Part of a small language model's weights.
Size: 13 layers, width 576, 6 heads of 96, vocabulary 8192, 55.9M parameters.
Architecture: embeddings untied during training, local attention windows, skips across layers.
Each number is 128 + 32 x the weight over its row's rms, rounded and kept within 0 to 255. Layers, rows and columns count from 0. The size above them is the row's rms in percent of the matrix's.

# layer 3 MLP up, 2304x576, rms 0.041, rows 1646-1714, columns 240-287
size [ 94  87  94  94 103  99 103  99 109  99 110 102  97 101  93 112  99  86  96 100 102  99  90  97 102  96  98  98 101 102  96 121  97  94 101 103 105  92  96 100 100 115 103 104  95  97  86  97  99 109  93 101  94  94 101 100 101  97 105 107 106 114  94  91  94 103 105  97 101]
[[146 132 149  70  73 119 122 106 155 148 168  82  98  98 163 125  85 100  97 182 135 127  72 131 136 125 108 121 173 139 148 115 172 101 114 140 130 156 136 165 156 109 135 157 105 156  87 133]
 [219 131 151  73 118 126  76 149 117 129 113 129  73 140 179 132  95 196 164 175 126 126 106 118 104 122  88  86 110 166 134  95  71 139 100 106 110 181 106 130  84 146 134 137 163 161 135 113]
 [158 106 169 109  91 164 109 107  74 143 120 106 152  87  99 143 148 178 101 123  79  86 164 131  85 133 124 128 140 106 127 170 101 136  64 134  92 114 105 142 148 108 170 145 181 108 121 176]
 [161 175 127 103 115 124 122 115 116 129 143  92 126 163 122 149  97 147  97 135 162 132 110  57 151 144 130  76 137  87 117 119 118 126 138 167  72  86 134 122 183 144 153 166 120 147 129  79]
 [ 91 107  74 123 190 146  91 140 164 117  86 145 156 129 135 112 106  60 150 126 148 147  66  96 117 138 124 146 119 160 123 105 157  90 152 143 160  81 103 117 124 156 103 164 114 145  87 143]
 [143  99 130 140  53 154 103 157  81 153  80 128  93 124 133 187 108 142  87 156 154 179 118 126 182 102 169 162 120  97 141 138 113 113 102 156 162 141  95  94 150 174 129 148 146 149 102 132]
 [140 126 134 140 195  99 111 168 113  98 106 100 112 158 108  81 162 161  93 145 133 228  82 118 126 135 174 166 102 173 149 127 103 140  66 151 130 126 136 148 150  92 184 129 119 162 118 160]
 [141 158 170 100 157 191 126 141 183 101 153 142  63 145 124 138 165 115  98  89 140 148 132  82 112 114 157 176 129 188 132 137 120 162 124 129 194 197 122 141 107 143  81 142 122 138 109 119]
 [ 80 118 121 162 154 133  82 127  90 113 116 111 172 149 153 171 148 143 134 171 152 187  83 101 166 142 120 117  80 104 136 146 153 115 143 100 115 124 155 108 152 141 123 153 171 164  73 113]
 [122 127 130  81 134 102 121 129  64 135 144 141 100 114 128 132  65  86 150 187 127 140 111 137 171 111 140 124 162 111 116 106 130 149 103 133 128  72 114 112 187 142 134 123  80 133 101 148]
 [121 155 112 141  94 138 110 147 121  93 109 109 173 107 133 146  89 181 105 123 147 116  79 165 142 121 125 109 101 119 136 160 115 144  82 165 133 138 135 127 142 108 141 196 145 122  97 146]
 [210 108 132 142  77  85 103 104  83  62 151 106 159  97  84 174 170 116  50 106 116 153 139 120 146  90 135 115 118 132 145 102 134 113 119 153 183  80 133 107 165 103 146 150 125 144 111 134]
 [ 99 132 115 104 145 172 114 182  93 140 106  66 116 107 158 154  92 134 140 129  94 134 108 125 186 111 126 141 133 110 182  63 100  69 124 153 113 165 189  94 121 116 127 145  74 168 101  95]
 [120 167 142 161 100 131 120  78  96 107 109 132 105 152 162 138 154 150 139 134 188  76 151 130 115 125 151 227 105 176 151 152  77 167  98 158 162 159 164 112 144 133 154 127 175  84 107  88]
 [124 183 156 135  99 217  95 154 142 138 120 115 184  87 161 159 128 140 151  97 107 129  57 125 204 106 145 144 138 164 136 223  53 101 109 116 124 132  96  90 131 159 143 171  92 116 110 131]
 [127 128 124 106 136 161 119 150 101 140 127 123 129 142 134 173 158 100 136 168 159 130  89 169 171  96 131  85 152 116 145 137 136 146 129 133  84 156 140 154 171 142 100 113 115 189  40  89]
 [127  77 111 137 118 121 128 168 122 141 115  38 168 152  71 154 155 118  80 105 119 153 134 156 188 128 171 189 149 115 137  88 126 174  85 120 140 125  99 156 178 140 184 140 129 116 132  72]
 [199 101 127 118  95 111  96 154 133 114 123 130 173  89 142 149  93 158 105 174  81 123 105  94 195 186 155  81 173 126 118 217  67 113 147 138 120 195 148  84  93  65 122 109 110 128 155 129]
 [ 92 131  64 139 119 134 168 192  85 192 141 132 149 108  90 132  80  67 117 130 145 182 172 138 162  66 117 115 127 112 126 127 160  91 144 139 152 147  98 145 162  95 111 161  89 113 111 104]
 [141 184  96 132  70 104 103 133 193  83 142  87 113 119 168 151 109  71  75 153 183 127  81  75 111 107 141 138 123 148 172  88 162 145 137  94 130 133 136 149 164 111 101 149 113 142 139 114]
 [ 99 101 116 171 141 167 105 156 140 144 150 109 175 161  95 168 174 156 118  94 105 143 111  88  86 207 144 203 122 159 158 134 148  56 127 137 129 163 176 160 103 113 116 153  99 128  99  36]
 [ 94 119 120  91 151 122  85 178 163 147 111 169 136 131 137 127 149 115  94 123 103 177 174  59 134 175 145 117 142 133 137 131 125 153 134 177 149 133 116 153 150  63 122 135 103 108 145 158]
 [124 138 116  82  86 199  99 151 140 124 169  71 175  78 137 115 127 117 154 127  73 138 107  85 131 120 122 180 105  86 159 107 121 124 126 140 194 126 126 125 183 111  87 142 189 133  49 100]
 [167 144 169 147 144 199 110 173 179 125 165 101 116 113 171 124 132 181 109 113 178 153 144 105  91  66 127 159 154 105  99 168  24 165 103 112 130 145 175 182 139 151 135 126 114 165 135  93]
 [ 76 137 159 146 157 140 134 139 113  97 147  91 195 101 113 140 100  60 145 148  86 129  88 118  55  90  92 153 110 136 131 153 112 136  90 146 102  93 139 138 132 138 123 174 137 137 154 149]
 [153 133 113  81 173  93  88  96 124  62 109 121 118 144 119  76  86 217  78 167 164 186 111 140 147  97 154  64 167 108 203 117  66 151 100 123 129 165  80 180 134 191  96 150 100 159 129 102]
 [104 191 132 123 119 158 113 127  83 162 114 110  88 120  79 134 157 154 108 151 134  98  91 115 108 118 127 152  81 130 139  99 133 100 107 181 120 146 104  98 153 203 142 180 136 117  81 141]
 [183 177 113 139 149 152 101 129 125 124  88 104 105  65  71 167 106 137 126  76 147 160 134 134 102 138 120 150  92 137 177 138  81 127 122 109 142 127 156 131 140  86 116 188 150 221 105 152]
 [ 97 116 113 148 150 133 138 141 178  89  97 132 116 141  87 119 125 143 104 131 117 118 127  88  58 132 163 148 124  71 108 179 149  87  89 150 180 146 123 121 166  98 114 125 132 125 121 146]
 [128 210  86 137 167 182  87 126  81 162  96 127 138  83 145 105 165 183 116  95 143 209 117 118 119  94 204 166 131 109 133 139 133 196 119 122 127  93 170 140 191  71  87 116 179 136 126  82]
 [110 140  85 116 135 124 120  82 108  59 122 109 175  67 122 140 144 121 122 110 135 177  95 117 114 134 104 140  75 143 109 148 129  93 147 119 130 133 101 137 118 117  76 115  69 142 143 106]
 [148 149  87  31 122 107 113 102 136 165 126 167  87 130  92 107 149 147  67 199 119 133  57 116 165  84 182  87 117 115 108 102 133 156 141 126 143 105 151 117 153 153 153 124  99 145 126  94]
 [167 163 125  45 151 148 109 145 105 151 104 109 129  93  79 148 126  95 120 101 157 104 165 144 127 159 125 101 102 163 211  92 138 178  86 199 152 133 173 149 208 145 193 128 206 128 134  93]
 [134 141  29 142  40  46  90 131 123  66 119 138 109  40  96 104 114 106 151 101 131  99  91  61 165  83 166  72 123 108 127  35  40 121  91 119 148 118 155 152 140 103 135 150 118 140 125 103]
 [ 96 114 159  88 137  56  77 165 164 108 155 160  77  73  54 119 122 178 156 177 132  92  75 109 154 172 121 141 126 193 127 103 153  63 118 188 162  82  52 148 141 153  65 160 140 125 153 139]
 [ 88 109  80 190 126 180 161  76  86 105  73  95 136 116 139 170 128 156 120 118 106  95  80 103  83 102  98  92 137 136 126  83 126 116  76 142 138  60 158 122 138  83 106 131 144 162  66 104]
 [110 113 117 161 126 161  62 126 114 154 147 105 165 124 144 184 117  91 124 121  99 133 174 124 169  88 162 100 184 179 118 101 106 115 118 167 134 114  98 143 114 124 174 166 195 136 127  82]
 [153 144 126 131 160  81 100 147  75 152  85 148 161 147 133 177 182 149 113 104 185 110 166 100  69 109 134  90 101 139 178 123  97 140 139 121 133  91  88 184 126 136 158 133 119 152 166 174]
 [123 160 135 164 135 155 108 135  97 148  70  72 128 106 147  88 109 206 184 132 118 147 174  82 121 101 157 100 128 128  98  87 115 117  73 130 149 169 122 143 123 110 100 125 169 123  90 180]
 [113 182 111 124 155 189 129  89 120 189 142 123 127  96  87 122 115  95  57 121 115 120 117 109 125 157 111 179  85  86 129 123 138  94 125 142 158  85 149 114 126 132 139  89  77 136  91 168]
 [138 116  87  70 116 112 153  90 100 119 152 110  64 115 133  64  67 162 119  93 136  84 121 148 108 145 143 117 166 136 187 150 159 182 128 121 178 106 103 101  79 134 154 138 179 106 102 113]
 [120 117 148 151 107  73  95  95  84 157 111  95 126 127 102 130  59 158  91 154 117 160 109 149 151 160 173 224 108 139 142 146 131 108 103 141 136  66 147 136 134 105 148 177 158 115 126 190]
 [113 113 124  69 120  90 168 125 112 155 135  93  85 159 111 109 126 111 157 146 149  89  92  98 118 161  67 152 136 116 158  78 100 110 107 168 113 106 149 255 111 172 132 128 184 139  89 116]
 [113 119 113 138 126 147 100 118  75  55  70 113  58 157 151 113 103 169 157 146 116 146 156 121 148 130 108 112 142  98 145  65 113 137 133 132 126 114 159 113 116 182 130 137 128 175  71  79]
 [171 126 162  93 158 116 115  76  96  40 130  65 153 131 141 108 151 145 105 141 131  87 114  84 150 119  92  91 124  95 169 120 111 153 169 135 161 137 184 153  93  92 111 193  78 113 121 129]
 [148 149 133  88 156 147 108 103 134 155 122  86 121 114 128 135  94 163 139 138 162 186 151 115 166 159 144  87 149 120 161  56 151 117 108 114 105 104  98 161 127 155  86 136 125 173 109 146]
 [206  90 119  34  92  57  96 133 130 107 121 148  69 114 111 201 135 125  85 139 125 128 139 115 169  92 137 112 141  99 101 151 141  92 124 109 136  90 144 110 110  67 146 133 194  62 105 156]
 [165 209 163 124 127 122 152 119 122 154 132 124 123 132 134 130  52 104 126 162 154 148 130 128 148 186 174 112 178  71 130 136 118 190 115 200 107  93 104  99 161 170  71 144 105 109 134 107]
 [ 99 143  81 157 126 154  69 122  65 134 156 108 106 159 165  94 144 158 143 106 164 123  99 154 142 164 113  78 127  90 112  85 129 138 133 123 111 143 189 158 134 109 134 148 138 179  87  78]
 [146 203 159 118 108  90  96 133  85 135 111 132 166 117 169 122  78 116 111 211 120 113 101 106 169 153 142 186 107  95 159 132 106  57 139 184 102 125 135 111 131  81 101 197  87 106 137  96]
 [ 67 209 114 161 152 108 134 171 175 133 130 124 174   7 109 118  66 165 147 155 129 127 143  88 131 142 114  82  64 187 132  92  91 171 151 184 109 162 133 105 135 109 121 116 168 117 126 134]
 [ 73 109 123 163 138 134 120 100 129  73 132 134  95 124 100 130 156 125 122  95 179 109 137 111 159 138 133 111 126 185 123 155 105 154 106 123 180 124 146 206  98  92 111 101 134 136  97 123]
 [ 63 121  83  94  99 166  95 103 172  84 149  65 119 180 148 122  65 109 132 149 123 133 167 107 144  58 121  42 102 147 135  79  88 133 128 129 189 110 115 115  98  95 138 149 138 159 109 150]
 [138 139 164 145 145 129 107  92  78 130 152 110 190 153 162 155 100 107 148 144 173 181 101 135 133  85 125 117 135 134 115 133 154 178 135 173 117 138 177 126 136 103 120 101 149 149  59  72]
 [127 176 143  70 133 120 102 113 128  96 112 106 111  23 116 121 126 165 159 205  75  98 104 110 132 216 107  98 130 153 104 151 117 109 145 156 157 131  66  83 151 168 154 117 120 171 139 140]
 [ 88 158 111 175 140 154 132 201  87 141 119 100 156 118 144 150 131 128  66 161 173 154 103  91  98 155 130 157  89 153 107 158 175 121 120 168 134  61 125 125 171 127 161 134 142 147 107 130]
 [124 117  22 146  86 128 139  94  69 106 139 133 140  48 160  85  92  99 140 145 146 146 128 123 110 137 129 158 106 161 140  99  29 183 119 124 165 146 125 186 124 124 115 126 159 190 133 173]
 [137 147 119 118  71 136 133 126 143 165 145 129 151 102 147 122 134 154  78 161 127 105 171 136 100  41 147  96 122 108 143 126 107 113 119 108 159 159 115 169  79  75 105 162  72 149 175 101]
 [116 120  89 145  83 181 101 170 112 137 125 135 130 141 110 142 114 156 132 133 167  98 165  50 100  93 148 157 132  82 148  88 113 122  98  88  64 137 158 153 152 146 129 159 184 148 124 147]
 [146 164 113  97 158 116 138 135 168 100 110  84 109 141  73 137 131 159  73 174 136 115 112 125 105  92  39 167 127 100 169  50  64 102  89 184 131  98 113 121 106 176 162 135  99 155  67 141]
 [124 111  82  83 113  95 119 130 116  55 133 105 175 160 141 130 130 160 121 164 139 131 111 107 156 137 133 138 137  81 127 142 160 131 141 148 167 132  60 121 136  63 122 129 160 101 138 139]
 [163  98 173  78 108 125  68 123 155 130 150 154  67 131 113  94  86 159  59 148 241 111 142 115 108  96 125 107 122  34 142 113 119 152 143 164 126 166 102 111 151 127 173 152 184 132 111 142]
 [ 75  64 180 160 114  94 140 154 141   9  85  47  94 188  89  92 122  66 128  92 162  88 111 117 127 120 191 190 126 115 153 158  95 101 146 153 169  99 188 122 110 144 144 135 133 158 101  60]
 [161 124 153 100 144 106 126 151 140 115 124 130 106 149  44 106 103 122  82 123 192 105 118  88 122 148 110 148 147 118 139 126 160  98 114 212 137 149 136 181 127 148 196 100 127  80 133 147]
 [172  98 137 123  82  93 155 135 124 138 131  91 148 118 140 131  87 133 156  91 115 108 150 112 126 157 113 152  56 133 153 154 164 152  78 126 137 139 130 113 139 122 138 146 151  88 139 106]
 [128 133 119 106 114 123 121  75 125 142 119 152  82 102 110  70  82 169 131 165 149  92 114  60 119 128  68 166  84 126 132 131 149  97 103 164 113  85  91 153 181 157 143 166 184 144  95 128]
 [188 126 105 130 101  98 135  97 120 145 148 138 116 117 105 125 137 136 118  98 131 121 113 144  96 145 115  88 141 114 191 166 182 182 124 132 121  83 170 121 151 119 151 107 137 183 156 111]
 [ 88 119 154 155 152 130 123 132  89 137 146 165 114 117 123  84 105 169 133 157 164 107 119 140  99 169 100 169 190 149 200 121 107  88 127 120 199 142 172 148 161 104 161 213 123 117 120 139]
 [104 102 176  90 121 111 131  74 160 124 122 137 138  75 157 160  77 119  94 151  95 144 125 159 172 131 164 144 163 152 143 115  81  84 126 185 208 117  85 180 135 105 100 167 129 173 153  94]]
# layer 3 MLP down (transposed), 2304x576, rms 0.0353, rows 1646-1714, columns 240-287
size [ 99  68  83  98 104  99 107  97 112  96 111 100 100  97  91 110  93  79  99 102 103 104  97  93 105  98 101  90 105 100  99 115 100  96 102 102 100  85  96 102 101 111 103  86  95  97  83  96  95 112  97 102  91  85 104  99 104  94 105 109 107 109  94  86  98 106  97  99 103]
[[102 116 121 111 107 107 102 158 129 134 199 134 140 140 218 132  95 130 100  88 106  84 177  69  71 118 160 149 166 154  53 147 155  84 148 119 115 131 173 116 197 132  97 159 156 141 100 165]
 [ 95 115  82 170 141 128 109 109 105 137 130 113 109 141  89 100 139  85 174 123 139 122 119 112  76 100  95 127 123 127 125 160 109 146  97 149 157 107 129 138 107 155 129 235 143 120 106 139]
 [ 60 119 143 136 141 119 152 126 128 145 147 100  64 181  79 106 142 114 140 101 134 118 143  78  33 174  91 118 161 143 105 101  90 134 126 117 145 135 143 117 145 186 130 159 119 113 154 107]
 [ 68 140 146  91  80 177 120 152 158 148 138  67 103 152  77 155  86 118 128 104 124 101 161 161 145 136 145 143  79  69 158 101 129 118 113 176 196 133 174 103 151 146 122 153 135 195 117 163]
 [108 112 177  98 166  79 130  44 154 127 110 122 104 146  65 135 125 169 162 121 116 203 137  96 141 166 114 157 111  75 180 127 101 123 142 133 135 103 128 137 107 168 174 199 149 143 141 114]
 [165 186 111 145 199 115 110 119 151 160 157 140 141 151 107 125 138 101 125 121 182 126 129  82 124  87  77 127 114 104  42  67 141 132 136 153  76 120 157 178 118 135 100 168 153 148 155  85]
 [131 129  58 155 150 104 189 128 113 157 124 141 115 177 151 143 182 129 164 110 221 147 171  97 114  85 134 109  85 104 103 153 138 122 125 107 125 174 129 114 183 128 182 142 184  95 143 116]
 [105 144 147 145 159 137 120 122 177 136 105 136 143 235 149  82 156 114 189  76 192 133 139  77  61 160 128 135 158 106 142 113  79 146 195 154 128 107 119 163  89 176 147 162 189 126 171 153]
 [184  97 148 139  84 104 116 192 101 151 195 162 105 126 137 144 186 123 145 128 152 101 101 146 141  96 110 127  88 138 133 125 115 123 150 112 114 105 141 131 177  67 139 204 112 194 128 134]
 [112  45 140 145 130  95 122  85  92 191 157 113 134 147 108 154 137 135 145 180 120  76  98 100 108 126 114 110 144 111 130 152 116 128  45 152 116 145  72 115 102 162  82 143  93 145 139 179]
 [147 127 112 137 146 137 152 170 155 103  82 103 100 175 158 153 107 154  99 197  80  89 156 116  95 140  87 106 104 154 126 161 101 169 138 109  97 151  78  78 125 139 141 179 110 141 142 149]
 [137 105 127 124 131 110 101 105 106 122 125 165 113 143 103 153 149 148 175 124 133 145 111 176  95  93 121 134 100 117 159  70 132 169 109 181  85 169 120 121 118 128 173  90 185 131 139 122]
 [165 115 110 129 142  95 168 113 153 142 120 165 163 139 158 111 113  91  78 130 139  67 129 125 115 112 156 111 108 160 137  74 174 123 140 172  99 148 161  95  80  74 178 172  54 143 139 202]
 [ 67 133  52 106 149 171  97 117 130 213  97 137  96 108  95 148 158  98  90 139 198 110 101 119 116 106  89 149 150 120 141 121 147 125  81 139 154  88  86  85 145 113 132 144 137 188 109 158]
 [142 127 159 132  72 101 171 153 114 140  95 129 127 118 115 125 131 138  77 141 123  58  93 113 102  82  66 114  93  95 128  91 158  96 114 156 189 151 188 150 147 115 116 170 114 112 146  62]
 [186 106 142 144 117  59  70 166  99 137 130 103 102 184 154 116  66  98 134  61 114 106 101 123  76 113 123 155 128 107 126  95  79  60 107 137 126 109  91 162 131 145 129 159 102  68  54 191]
 [119 143 133 152 129 124 150 120 137 116 150 192 163 107 111 155 150 163 100 148 161 142 121 105  82 139 105  87  74 113 125  82 118 115  93  75 145 118  95 153 117 159 155 165 154 148 115 137]
 [ 87 108 130 191 129 169 155 139 120 136 122  94 123 145 102 113 152  81 158 140 163 119 140 135  82 125  82 162 109 140  95 121 145  97  92 123 117 149 160 148 173 184 151 170 141 140 140  94]
 [132 117 117 203 156 102  93 110  91 176 135  94  70 191  26 173 137 215 149 117 100 163 104  99 115 111 168 117 148 107 165 166 108 155 115 174 211 175 137 158 135 106 130  96 156 107 109 171]
 [128  72 112 144 133 145 118 111 125 141 142 140 117 129  56 138 126  35 136 146 120 220 114 170 136 110 134 173 154 122  91 146 111  63  94 116 127 151 107 192  92 144  99 223 119 140  80 127]
 [143  75 114 195 159 171 117 130 116 188 123 101 131 191 155 127 166 210 132 132 163 104 123  57 120 170 129 134 128 160  94 138 126 132 106 135  95 180 180 119  99 165 108 137 151 109 178 138]
 [149 157 106 101  90 124 134 133 146 136 105 126  62 179  49 122  92 113 154 143 151 124 136 148  93  73 106 113 140 162 132 132 165 126 144 105 135 116  84 175 163 108 159 101 156 101  77  99]
 [140 152 154  97 107 139 161  56 182 165  85 132  68 198  67  92 130 134 152 190  61  82 100 145 126 132 162  91 151 120  98 143  85  78 160 124 127  86  94  86 180 146  89 144 144  98  93 139]
 [ 96 190  82 114 113 104 156 123  96 156  98 133 137 176  34  96 142 116  83 109 106 144 155 142 147 161 125 104 152 162 134 116 132 156 102 148 134 163 134 116 158 110 185 153 117  97 118 113]
 [147 224 157  83  74 133 175 118 107  77 145 176  98  82 101  64 125 132 158  88 165 120 158 124 103  87 139  82 111 130  94 130 133 139 145 150 132 127 182 144  99 106  64 100 117 175 123 148]
 [165  88 137 155 145  86 129 157 109 113 103  93 138 147  93 131 155 138  60 134  91 132 201  86 103 206  88 101 172 161 119 161 121 119 115 166 127 160 136  66 168 115 147 162  60 125 115  61]
 [125  93 107 188 143 141 145 138 142  43  85 115 165  98 113 104 117  96 175 140 143  69 139 104 102 115  95 117 123 106 130 143 106 129 123 173  96 144 144  80 125 136  91 146 111 131 122 158]
 [ 96 126  84 121 123 130  81 108 109 175 128 114 191  94 120 133 145 157 160 146 107  96 136 161 174 165  82 155 118 140 133  95 127 171 149 126 110 143 170 194 137 143 156 157 136 151 101 131]
 [179 131 137 135 118 132 123 109 176 118 177  99 143 156 105 146  94 116 129  79 123 189  96 112 103 146 100 179 210 126 147 105 130 132  84 175 153 111 112 137 199  65 172 123 135 143 141 117]
 [ 91 106  54  91 116 151 103 130 191 105 149 136 162 114 117  83 102 117 126 161 151 160 153  93 130 167 105  91 172 122 123 176 157 175 142 101 111 129 112  92 119 160 135 186 167 123 134  97]
 [139  74  98 144 143 115  84 118 155 137 156 137  84 183 120 104  60 129 166 170  89  59  93 145 151 116 121  38 115 102 144 150 125 133 117 136 121  71 177 115  83  82  43 154 113 149  79 173]
 [110 140 141  98  74 128 143 162 148 163 204 145  88 140  88 136  87 183 149 165  96 120 130  89 180 149 123 124 101 153 111 109 172  85 130 185  99 124 155 124 107 180 157 152  68 114 151  96]
 [128  89 105 143 129 145 120 104 139 158 166 130 184 160 159  83 157 115 166 101 133 108 111 188  81 123 140 106 139 124 129 130 122 119  74 177 127 131 117  95 108 188 109 169 163 115 131 124]
 [ 76 125 114  82 121 114 131  54 114 124  84 117  89  78 108 197 126 112 186  99 167 103  91 221 153 185 171 118  94 146 122 169 137 126 137 136  97 103 113 108 160 113 183 153 142 158 183 138]
 [154  88 184 118 119 166 159  97 120 155 103 102 105  98  18 162 186 174 164  97 138  71 113 126 111  99 146 165  71 155 162  57 118  74 168 111 144 138 134 124 106 182 149  87 122  94 107 147]
 [159 113 185 127 118 200 109 167 146 145 181 142 165 131 137 167  69 141 178 108 149 140 100 125 112 125 171  57 130 222 126 138 107 148 139 128 142 135 115 148 118 143 131 142 139  72 168 122]
 [183 186 165 133 113 125  30 174 135 126 116 147 160 136 160 147 107 128 175 175 158  69 154 119 132 149 121 173 157 174 119  85  97 146  86 121  95 198  90  98 118  84 112 125 133 125 137 171]
 [ 88 141 131  96 130 173 100  73 124 143 140  83 102 104 112  75 130 117 175 192 116 139 115 186 105 163 105 124 189 171 108 147 181 115 142 135 132  64  70 107 128 178 180 197 171 158 142 175]
 [153  97  91 105 138  69 134  94 120 136 125 118  82 156  93 119 161 127  86 178 162  79 155 172 161 109  54 122 140 158 116  68  67  77 103  89 149 136 144 108 107  80 142 108 151  94  75 156]
 [128 166  97 182 153 144 105 120 112 129 157 177 156 151  91 104 164 169  91  87 110 120 140 127 120 144 119  98 109  75  98 122 196 151 158 167 117 139 139 157 159 134 168 166 138 156 121 165]
 [171 153  76 131 132  97 129 156  73 115 113 176 139 112 103 176 107 103 137 161 158  65 134 165 128 108  97 145 181 113  87 163 200  93 109 125 112 140 162 101 122 109 146 167 118 112  87 152]
 [131 103 148 121  92 137 132 171  74 162 141  55 176  76 159 154 152 143 107 154  86 197 140 156 117 162 145 148 124 156 104 181 115 153 149 144 115 136  83 116 127  84 139 110 127  89 153 124]
 [144 118 100  86 148 151 178 168 199 144 129  75 101 133 109 140 116 174 108 118 149 102 114 124 173 105 118  91 147 111 138 159 110 150 118 178 185 141 128 181 109 138 124 114 109 186  50 194]
 [ 74 140 218 129 120 128 197  79 151 172 161 130 158 119 138 122 118  29 103 158 142 130 133 116 132  96 115  62 133  97 113 136 124 116  91 116 107  45  91 107 135 127 174 127 122 142 186 121]
 [ 74  44 135 147 176  64  57 148 171 149 164 142 100 158  83 156 151  67 185 130 185 109 122  89  98 151  81 139 168 101  91 103  99 105 134 136  81 165 155 108 146 152 107 111 124 155  96 170]
 [162 125 109 184 145 137 122 148 118 193  81  75 102 161 125 106 132 122  98 112 146 169 173 134 108 113 109 106 151 140 168 124 141 112 125 155 123  98 119 121 162 201  43 185 125 212 108 130]
 [ 92 115 116 153  98 132 102 143 162 139 149  71 153 131  70  88 168 109 185 138 148 136 139 126  89 187  93  95 120 203 105 131 153 135 114 199 164 173 131 160 130 160 108 190  92 159 153 115]
 [ 11 163 157  91 128 155 149 118 100 145 114 144 114 104  69 132 132  99  49 199 111 142 136 108  90  93  74 179 178 166 132 129 140  72 111 145 164 211  44 124 175 179 103 136 139 172  72  76]
 [ 97 108 138  62 138 114 134 101 130 145 120  68 161 132 177 165 135 192  90 192 143  97 143 168 123 157 159 146 121 129 168 130 137 124 105 190 128 115 166 100 128 148  73 107 101 158  91 112]
 [141 159 104 180 153  83  99  78 145 151 157 136 205 168 100 147 140 119 155  89 201 136 165 151 129 113 116 182  96 144 156 161 148 152 128 124 174 125 151 141  97 140 110 105  85  74 121 101]
 [153 110 134  62 161 102 141 100 138 133  50  99  57 139 144 155 108 123 177 168 124 140 158  89  78 140 113 109 119 160 165 129 111 153 129 174 103 165 145 130 107  99 135 151 123  85 139 179]
 [112 105 130 103 175 109 134 137 129 168 171  95 127 173 117 120 173 103 178 163 176 132 118 118 131 140  89 143 102 178 131  97 145  83 124 142 158 129 157 135  97 221 109  73 130  84 113 144]
 [131 100  97  82 167  71 110 138 105 172 135 112 142 240 142 120 179 167 137 163 160  94 122 116  97 152 142 134 129 118 171 115  75 138 122 107 113 129 114 103 136 166 137 167 117 157 124 173]
 [121  63 119 166 116  82  87 124 134 107 149 126 118 180 113  92 169 161 156 113 132 120 170 142 139 106 124 102 189 144 112 148  98  95 116 163 119  92 118 173 113 130 102 200 121 119 175 180]
 [ 89 154 115 160 119 142 133 114 126 105 153 149 106 101  85 110  88 146 139 161 149 150 114 168 104 132 119 115  97 160 147  82 142 129 157 111 102 162 188 155 195 132 150 171 160 157 106 133]
 [124 127 140 103 138 123 147  79  88 122 171 135 121 109 157 102 139 101 107 117 150 128 165 195 115 175 156 125 114  45 152 113 116 122 148 116 125 144 112 132 113  88 123 134 107 168 170  43]
 [169 113 111 121 133 121 137 128 131 161  71  66 115 113  92 152  68 170 101 171 131 137 101 121  73 123  96 100 137 136 137 131  99 121 127 175 200 134 103 175 136 163 124 108  80 101 144 115]
 [149  95 144 106 100 145 177  84 141 134 110  74 131 159  52 143 146 147 141 115 173 127 101  94 118 103  81 127 113  82  97 175 136 107 120  74 112 146 111  98 128 104 100 141 140 140 137 163]
 [150 119 135 120  97 139  90  92 120 128 135 177 128 116 160  95  92 103 190 149 117  93 111 139  95 132 144 150  51 150  63  67 110  74 118 139 152 127  53  64 135 149 171 135 142 181  96 149]
 [143  59 221 112 130 132 123 104 132 119 118 133 182 162 171 146 104 161  97 138 105  92 119 133 140  89 126 165  95  92 149 121 123 157  96 119 129 156 152 101  99 147 161 145 113 101 196 156]
 [103 114  84 102 138  77 132 108 149 137 166 136  75  95 122  87 174 147 105  82 137 102 151 142 112 134 122 100 157 125 124 103 111 177 171 112 180 150 106 155 157  84 114  96 123 119 165 131]
 [155  94 153 124 148 115 103 136 157 107 134 162 132 127 101  74 145 192 155 150 167  60 151 143 157 138 173 153  59 137 136  71  56  97 100  83 144  78 176 168 122 111 160 157 192  84 113 118]
 [112 173  97  85 126 129 162 109 143 191 138 124 139 145 148 121  98 188 167 161 133  72 120 154 169 153  97  90 112 101 183 127 135 106 133 129 143 171 102 134 111 120 222 103 212 152 126 123]
 [152 146  98 142 183 139 111 125 107 106 112 107 105 155 130 156 139 154 179 157 108  78 105  99 159  97  88  61 109 161  96 148 108 111 115 114 150  83 144 118 154 178 110 211 141 143 146 109]
 [ 89 178 114 162 179 112 171 162 153 173 209 139  75 115 125  79 146 125 142 175 167 103 168 158 128 124 105 114 162 139  99 111 106  86 116 130  80 113 136 150 125 157 122 160 180 180 125 124]
 [143 141 130 160 128 108  79  72 122 167 143  72  80  75 109 168  93  46 139 115  99 130 107 171 127  85 138 132 134 114  26 156 129  46 111 161 109 198  79 146 123 107 117 138 113 179 109 148]
 [108 148 165 158  84 100 165  76 149 120 117 137 130  82 141 112 164 117 151 153 138 138  74 161  62 177  93 143 104  77 112 153  95 134 117 118 106 136 132 123 180 141 103 185 113 199 122 158]
 [ 83 146 137 129 125 115  66 124  89 117 176 130 115 152 127 100 134 160 112 192 121  83 125 106 117 138 107 117 167 102 122 164  98 194 136 126 105 134 138 106  49 137  92 164 124 149  98  99]
 [125 126  96 177  73  94 116  67 165 100 146 152 181 180  65  51 154 166 147 144 163 149  82 145 147 199 129 151 137 135 126 146 172 168 152 175 123 121 148 145 105 166  77  78 170 128 134 116]]